config = dict(
    head_dim=64,
    intermediate_size=576,
    norm='rmsnorm',
    norm_place='pre',
    qk_norm=True,
    tie_word_embeddings=False,
    init_std_o=0.0,
    init_std_up=0.0354,
    beta1=0.9,
    weight_decay=0.085,
    schedule='wsd',
    decay_shape='linear',
    dataset='wikipedia_en',
)
Each number is 500 + 25 x the weight over its row's rms, rounded and kept within 0 to 999. Layers, rows and columns count from 0. Numbers have three digits each. The size before them is the row's rms in percent of the matrix's.

# down: layer 3 MLP down (transposed), 576x160, rms 0.1, rows 458-477, columns 0-159
# up: layer 3 MLP up, 576x160, rms 0.1, rows 459-478, columns 0-159
down458 107:507514505558505470476485505480500443477468492517523507527552481489491525473513519488513487505487455515507523500513519484507507511525508513515511518486479475535554500502503518473519475523482485521506515500514462518515570507456492534507489460504506526497511464518534499495505506467486507532543531518556515448463532430506497464468527507464526501470502506505490517475476514508505507477512490544498505516456539486499440541522477519510502532526449475489493446541482503490474503498518508
up459 101:468505513493509470480461523531495526534498476534529515490484499430509513449506500489498515486481568517526500475481480542510454503542536510478508488510509478482510477492519537485494461528482510482512474465456497489493476519493492498505547498527487507503544517531516522521506482491496508473462500512533505494530532484489505506506508514519466511495486439524480535499518531441515525526516511534491482531536453483503507473464516469533499497487531460488548458507496510480521532524482565
down459 100:492481470476500482482506518563458538489507487508507477503442476492533518485534486520451495502514504512491478533492518471522523469484492502527517506420470493496518479493514520504483514458482501453495484498492506514509510522522503437493493455518532464481493478475527503475532498516508531536529512491503496520551511545498545496508533512476482551487515509557514484516500502557551504487492501489486530512459505519519528488504519521475467472533466471521497490503536510465504546545507502
up460 092:461506505505505547465498540531538531476538496503502541486536464508523481506502481530470487495493480449542512466504494510462507487508481435504501507519501492484481508509477525522492538510515493483490479480486473459506552554494479464520477516518518475492556536474484531510467458476502522529517508461496516502540470508490538505526522522512491517499494534427475491493514515460513519494464450514490487492488521505498547540473460521474519487478521492462493496523484514504552486508495484
down460 092:536479494473485499486573501482525501495489487500476509517484468508513479501506516568521495515473509499519497453506491474475494503502553503527531500446490511502542502467521505481486538470492548499528468518461517492473524455483458499551486498526500487535497494476486479493449475480541491510527513506445535489508489502497483467498543535473522486488526518456484523524445527485501485515507518524568513538484500501471502493476517503496468469499496491479521482515470522464465477495452504
up461 113:539523496551473470526477521508504537528508526478493471521525519490531476513493538492526529544489497493498457431471517516477489492487519505455529444514457508500461545516521519537482526531515511473455500476492520498512532541470466479491548552489523494487481459493481524498528498492463511532499484469506518490520519496459464501506511452503499511515492474494481492500513533471475470482496491496463465490474539488475554503489477545489537506518480496468497493501492506501555520505482485
down461 111:497532491535470504482513511535519543501513476453488496469493516521496502479505485511535523516474461537515466481490513487486488512518491466535476502419500555506489535498512520512511504513502525504506528519506520521487481487473453511447509508499533498488457476498468516488534513509496513502494491537516542496558464499504485498518529494476467471482475467482497500532480478476479470497531560500493503506464507462495499508551465514473558508503444493528490495455477464493494564471498492
up462 102:486519503482540527492483476517501462503481513546477454490483496500522521472472476463503514508531507504551500475496532497513490513479499482536508485518462513541502528486526475531495469555527457484506517433478549535496509543526510470533531488486507500492538489495484460492498516522481509469502519501538490543485475470490493525476456533508464501472547522468512469473492497468510545493488544489480489515518485494514505557528532524536485520476472500492514483483454470532491459502533501
down462 101:506516505502529517468502477517493478497484518514488502493465498471496470483475504453536520508504490502471554514532503537509516548533496500493509550495487519520479496533508464506477453522479513543479547468491488510544468532491541561553537463499504539518530444516511497544499500489475528482523489488514432497489518502460479501526463486520492486504484484528529496467513520496493525465511484517484537474518503483513549486535536494499535516483509506489455437484496501522512470497495524
up463 108:528536456528490479519542518510504495503502496513496495475515509475516517485475507559461518517479480503535496516504551502479477455468497525468512434507495462525493510522506523473529517497515534467457507498447486523505533516473549493490486534516496485479514486469568462509511490504480543513492524468533482557517520509478485489495525503468520503450512544545487528443502515520520458545490512484470472505499488462505491513510519516499501493460484489533480486504488489487494513482543474
down463 105:554523483515510444450507461521471491486487476538430543479493504491546536510501466499509509507492476514533472540451559535517495499457474499561475492477500480501458505515489474514496467501503507477551474514506491491513458479460487508502534512504513498481511543476475481534482532490504495527505478498534509509518483452490525490513488521521488490471485497549477527489504463525482450512507535514505517498485485526528454492522514528492523489462491511493497536509512509483456517518486517
up464 106:524556527520492522447506517522500526503514526452499478485492529521470476510458531515534485488533523552552534459513467526540470509481572517503508523528527468472495450495504467492514520524523500457455452478493515498481525535531504472516520490534459521518511502472478481516511488477507545493527505492521500488535497497513498510536477494488515473475501516510533502497478532508498486521526488524469507505484477507511473527462503545478513470526481470454543503458500492478514480521499496
down464 108:530505506477533506510520505509469469490544430514531511522495482518483520504491518491521508502504486491481519499493513524526501500529511488453511530484475511526470505514480481505467476456476480475489503522569499521501457462532462510505522486514509505548524506526500514486539531490486484491504525483471483473493481480503522489492542507474525442490469528468511516485506502495443494506472537505509536470505460489506496586446506528521460447454496524474527500521513513504487513482450481
up465 100:541476457500516506475522511527462513495511526501475515472509515517542479546473473524516486510531487562498493520505485513524512498455518501478507507522491466478502470458483479499438489498498437468501485477508502531491489519548484491508478482503508544533503457520472510489451519516513521503497523536486491501489536496456455537489464496461489525529502521554489479510487501508483498476514499506439473504503443527464499534498519509516490482466496473486524504480505507474496513477571457
down465 102:494526494472487508499509489448562520540507510527520484498507534483535483480473544496491466514444465460492484561452445510513449475491524512540529534501466485521520464528487516500539480506546496507523468532541477508489478487509533524492518508507506487535502506547478520520475492534492484511496490499518511457483544516522459527493528511480499551508475493491465497503509515502497491527498488502470524506505484512479484489525522515527515504505493510466498478489512542495445502425506479
up466 105:517527469524487518530532498505541473495519487493535493463532505533535484490541525487495529486486554526493506479493519543495447493458488485439511484507533489496469473535456488509485508505485488473520499512523490491515522523514486481513503500458539494520461468477452505482530477515506478501506540495492524557509535449498498538534488527459496491515531514543539486514506488502510517504479529494441506477481467471507507504468486502493524505482505473467478455507508501568512530501539461
down466 103:492530544525487559537512538460482518492489497511498498475492489498447521507521499517482473464463509507534484485473489469495488517463514531504478532494484531518491548502483487463462513480463484494525535502518501491504496495526492517472476499507516530525490453497495551470503477509503448476503480514526477476534531460498487506488506531477442517553480553550541504505506481485461514467466455503466521537463493481491495525501488485453511453492493490475485466493454482505488513518522515
up467 101:457505537496493498497524506514464496491489524484465499552540541504469496503502477524509517485509511490525450421486527481529497507487480497470463499532469533537477485530490481515515515489478506484440476490518519493506500535503461468519459517479488500463519472522527484511533491481541564477495463515482472487515505484457450505498475459482495497475508491467520454507506478524474462462448503505496480538513492491496516482498532497532492533479499478533485514516528547468508500515503542
down467 102:472501480553543457496492477508530489523511509483493570484482496440477554468476460497493500491475492529524483510494516497503504493513505521479509559443469536519506468513497487474514461462484464492487475508509490550460501504475506504463554479493472509496525520488515464500521494521502456470478443509522483475519492451505508496451461490507496497496486493484499514503477463530469527449504489498506516499520533459514505512502512483512481495544465489480504501486481544462528510496501546
up468 024:484511497514515485487490491567514516502470536473477475500533536522508447493500507496490543499534493512554488456518497515524453484477524513460533462543485480477484485484526514496487503545515485428472473455504481487488518578494526491540509520545512478503472490496484492478475494468499523501514513504518474505505483507488511503497466468511489489496511533504501468477477508527520485501441484488437440515536518505503494539461491493537514516500508476511553485496507478517520503527513503
down468 019:532456483493518477485533496478481501510511457482438532494506477522488511489461514497484516450472512494439525492512483492534533524498443523521534477479495460525537482501529499482477517502523534533480486529482523507514459482524522519502520528456472480518467488500463506518536453491500486506468502517530473520493495535467481477525488542495496471463518465475555521522524485500470515514532468505537486475491494524526531514511471545534498478558509453525473493497502484496506510481490507
up469 102:482517509536467479521452434533543541493474489524498481463494499476499495503518511514465511510503526515522482506487502528508480490519498512522512481511483492459465489478497538477520497534535519484487498512517469468530492546465515481463484542531515506564483515529476504494553482522479493487487490485507506496493534496493453521442493523515483503486508513498515515468520484503518492530450459453483503510495491511491503561507457469462514491489456498498494439478444480546510464503511518
down469 103:482537485540516477533424486498520510500501516488466484491519517478511495507517504524505449548504510485495477535488455471502490501550444521536519509496489560452475502521507486456510482483456548541523502507507514523476532513482511513497480511495465509500504485501518507483536508553473497459506487523523486443545495482460491501458462535516521512524496501466543500485522503512476532507495510487513491538482500522491483494515533472437488514513528477531504480468510487516476488474493542
up470 109:515520505480476467537495518478494503484540535516511478538503488515491483563482478478502478487489485540492444500467515497517525463471531506527509488533513448525488525526497577456515535514542438490442503472523515478492528517504493497485519532475518488442526514528498546505515550506479513479461515535500477489514464496498487526511493517485504504494495486542515500497480496504493504502486494512505475482503470454475494508444505509497518467499525527444548514502542505511486497532478487
down470 104:546468535515511492527531507532502517456474508521488512486499500526492532530484477462477442514512494510495495472534457493514526504499520493497519480464491477467504453519478568484521504500515504510506471527551505498504462525468524504511452518497520474449504506522489500491476476458539469511484501510473482531516513474492528512492529491483527529506557506503473465539494477498494474470516529492531514491451535523535497536544473519502508499498480427459544479524517490505519512486496468
up471 016:518494505525496486490508489534479474530506523501494454483497516491512491493510462514531525499509520503495455481508493533542455478483513456469508474568532442528467469512522533479460515513539468433461517434464518495472505571502520502514505524514490479476505521523514540510505524492480536481474515483505473540515496537476470531493484467491527505476550543536493512488524511499533483496484488497464454493527485488503513495492452506489504510497503494510524493533491513516534487472511495
down471 011:498463477468491482513526507463479525460517483541446505549523468488481519486469474524494508517471514467467537530477495468452528531484493531523483535464476503456527498530512540499525515495502457514501512469487504472472471455488491503476516510503489509484487490496474492525492521524495473478483504552490517470497486492536480481514527488485507545537462495527474529559482505508512465483514501487481559521430490483516479497500496504449531478537493510475459501496511462523523520487477495
up472 108:478524487511500510552519520515495542502463483481500507509512485508486497526502486499518548479508517481546491488486493527481498490511560484497507502531534483510465466486492481501485542502543524492507520536526527523509535518488535545510462523515524478489502468428461494442509525459486508541529506496508459491507531504521475488557530486508493542469535491452532490450494500492513477512507457477495517459516452511518523503483503515523534500515507476452526508536549492470500486492469507
down472 106:476516507525542512528552527524463491511502488468504512510472472475488542468458496470518490513529524529483551520491511502475483498536492474509521532480510506509510485452506490493497539513504505533526509505514491557496531508492531493491486498513527485471486509493523510475495499453563499496499478510422505525495452524545523491509469503498498535540500474484501547499511510517531471522486504513526490467496518550537528517540515426527489491501515490480524500567523500452503498508488505
up473 105:484531544506528478535479520500491470540520487473513531539515511459470509496500519519488529506523504508494483506492509496520498452520512492494535480516485434526505486552487506528508483554518500486514502520450488525505476530456493511515519474502466485470527489480490515541555492483477479524491479526527486525439528507535457590481503508538481501513496507475494501469544518495508488528513493467503507474531490466449474529511477494518522479480506495500526503534522492520523451532487506
down473 106:498486533496478470507473474479488496529456498532461506531496502553472546503492506518462464482498522513498498538459477479497509527473460524489488506442510502480536555502501524483478520483478480505556493496495521536480490531547477520465504500504483525477508486534525488535508480484504463559502466471497516483439516466495464516518508523556466500537514528490529543483511465482494475502499487507523518521507527507487497474509515494510535505516474437475499458497485496475513500536455502
up474 096:487527451490523474525487521499485463497495536483525514536509498470493474512472462469498467507534518505510484506469470472513470456519521518469517497512497490499494459479535515500494506488495552451440470472478488466541520497521476472468490446461495502505472536508492505523475515518493532479510461486547472508454545479479537522496534463485512479499523476463518473487485482456519474535492511539482504466499495508474480488485471476539501493497509464493553478481472497523543508459514490
down474 098:463464509479523483524499537478540507499470524478498506502509504526525499490508534536507530512519513480458525452525463482525528511473508526558512496458487487515523479512511494524506490483440489481506519483436506461516507471506460515471496513501490549529471474496517520486496493473506545562504493505518531487501481490485465480487487490506555480501500531497448527528501506505475484500502531508498510472486516489558502552524455473486483442513520492517527513487463499513508551550492476
up475 030:490494479494516488472509490524488493486479552504508490498514531512520481534498495474498521498491507471562481471489492504502477500463535481478519479586500444504460498516500521510457507523469462433513503455500522518522541553512508504476482483490503472499490501473490561530517497489495533524496511525495509485558496523478516512516463541476480528500494535507505427470493485508498500526507476488449469514545447489484506479459522505532492477472497494499532476511483485497526529506508503
down475 027:505493494487512522506521519498469494482488516463485516502536458500495512485492486541524516536537479526530495500499485463517484494493478495471487495518498533539509546508481485467527451457503473529490496542493493537494519514537512501498522529512479493500482459508503528538542465534513462483470511486515505532473457504466487519524523541550514474495508475452490494531520522495511530482463508512484476478493520536488523527526529458524496477435490422506455495507472490494463528479472455
up476 103:464479512500463508467519506491505475504476512506480526467507494497509481491501511498484523517482499508491471511478522499503478470486494546487518538516485505503536518502460562472497504546496485490511498498465486495482472557508526482521475480502545477508503475487491491465433505483447556502495464454514492523509538488494530556454527469538440512514486511500518485476479497488481506501478459518473468502535530507458489520518489500484467512497491488500522426463470507496500466479562475
down476 100:504473508503510471508523527475521467510530487511472514469494499523503563522464491473485474548464515494509520520484511518516453456440535496532505520453523455542478486503483476523524492527533518531500477508538516485458542477484475521486543507499494473488540469448486492494489491508527497451478478493525509495506504539503476520463501511512495515476482490514494514481492497518520549580495494544523530507495534512523479517500435523493487502512503459472515473495485503496490540477480502
up477 125:535482464511494492473518533535503482516476507507480519497554485509510467529509539509505503520513489531565490501540498485530476516473500469492511498521461511496463514472501535459488523512470512450494480439523490513511533520527482494453474517542452476523492504501510486517473502475473497496481493454504462538512503504472513509483494488506467520507555542459475506498469497506521511532489539481442491460486521499482518526483489507494534476487452472498516467522455465505569502492498499
down477 121:483485541539527496505487443508534549510480536500472506472506527514537540505528511470474526527511565490491499492518502473539492470484469545516480478474481450513575521521496473522506548469450472526485496521490492505489475491483515475463495513481544501470481485532513533507481514480560516523500497504499508457507511485488494495483526486504550471484478497466544493526454516501517501533486456480494502516482535524483478495528503524477498508520520519499559496476514499511501502485514536
up478 109:471511506499494487501538549523492488504542499512518496522500476490466515498508508466528510491508526489496473486488521505499485484514510503480504497521557497550464484471473547536517498511499431490496456500471504493520491559450523505495525469489492517474475454491462529455528496492536521521540490525513481523522530500515490517492511526534515499475527486543502535511485479480519448518479486545449493510493510539506487483497458487486505537476478440504495455494458484521510457547509469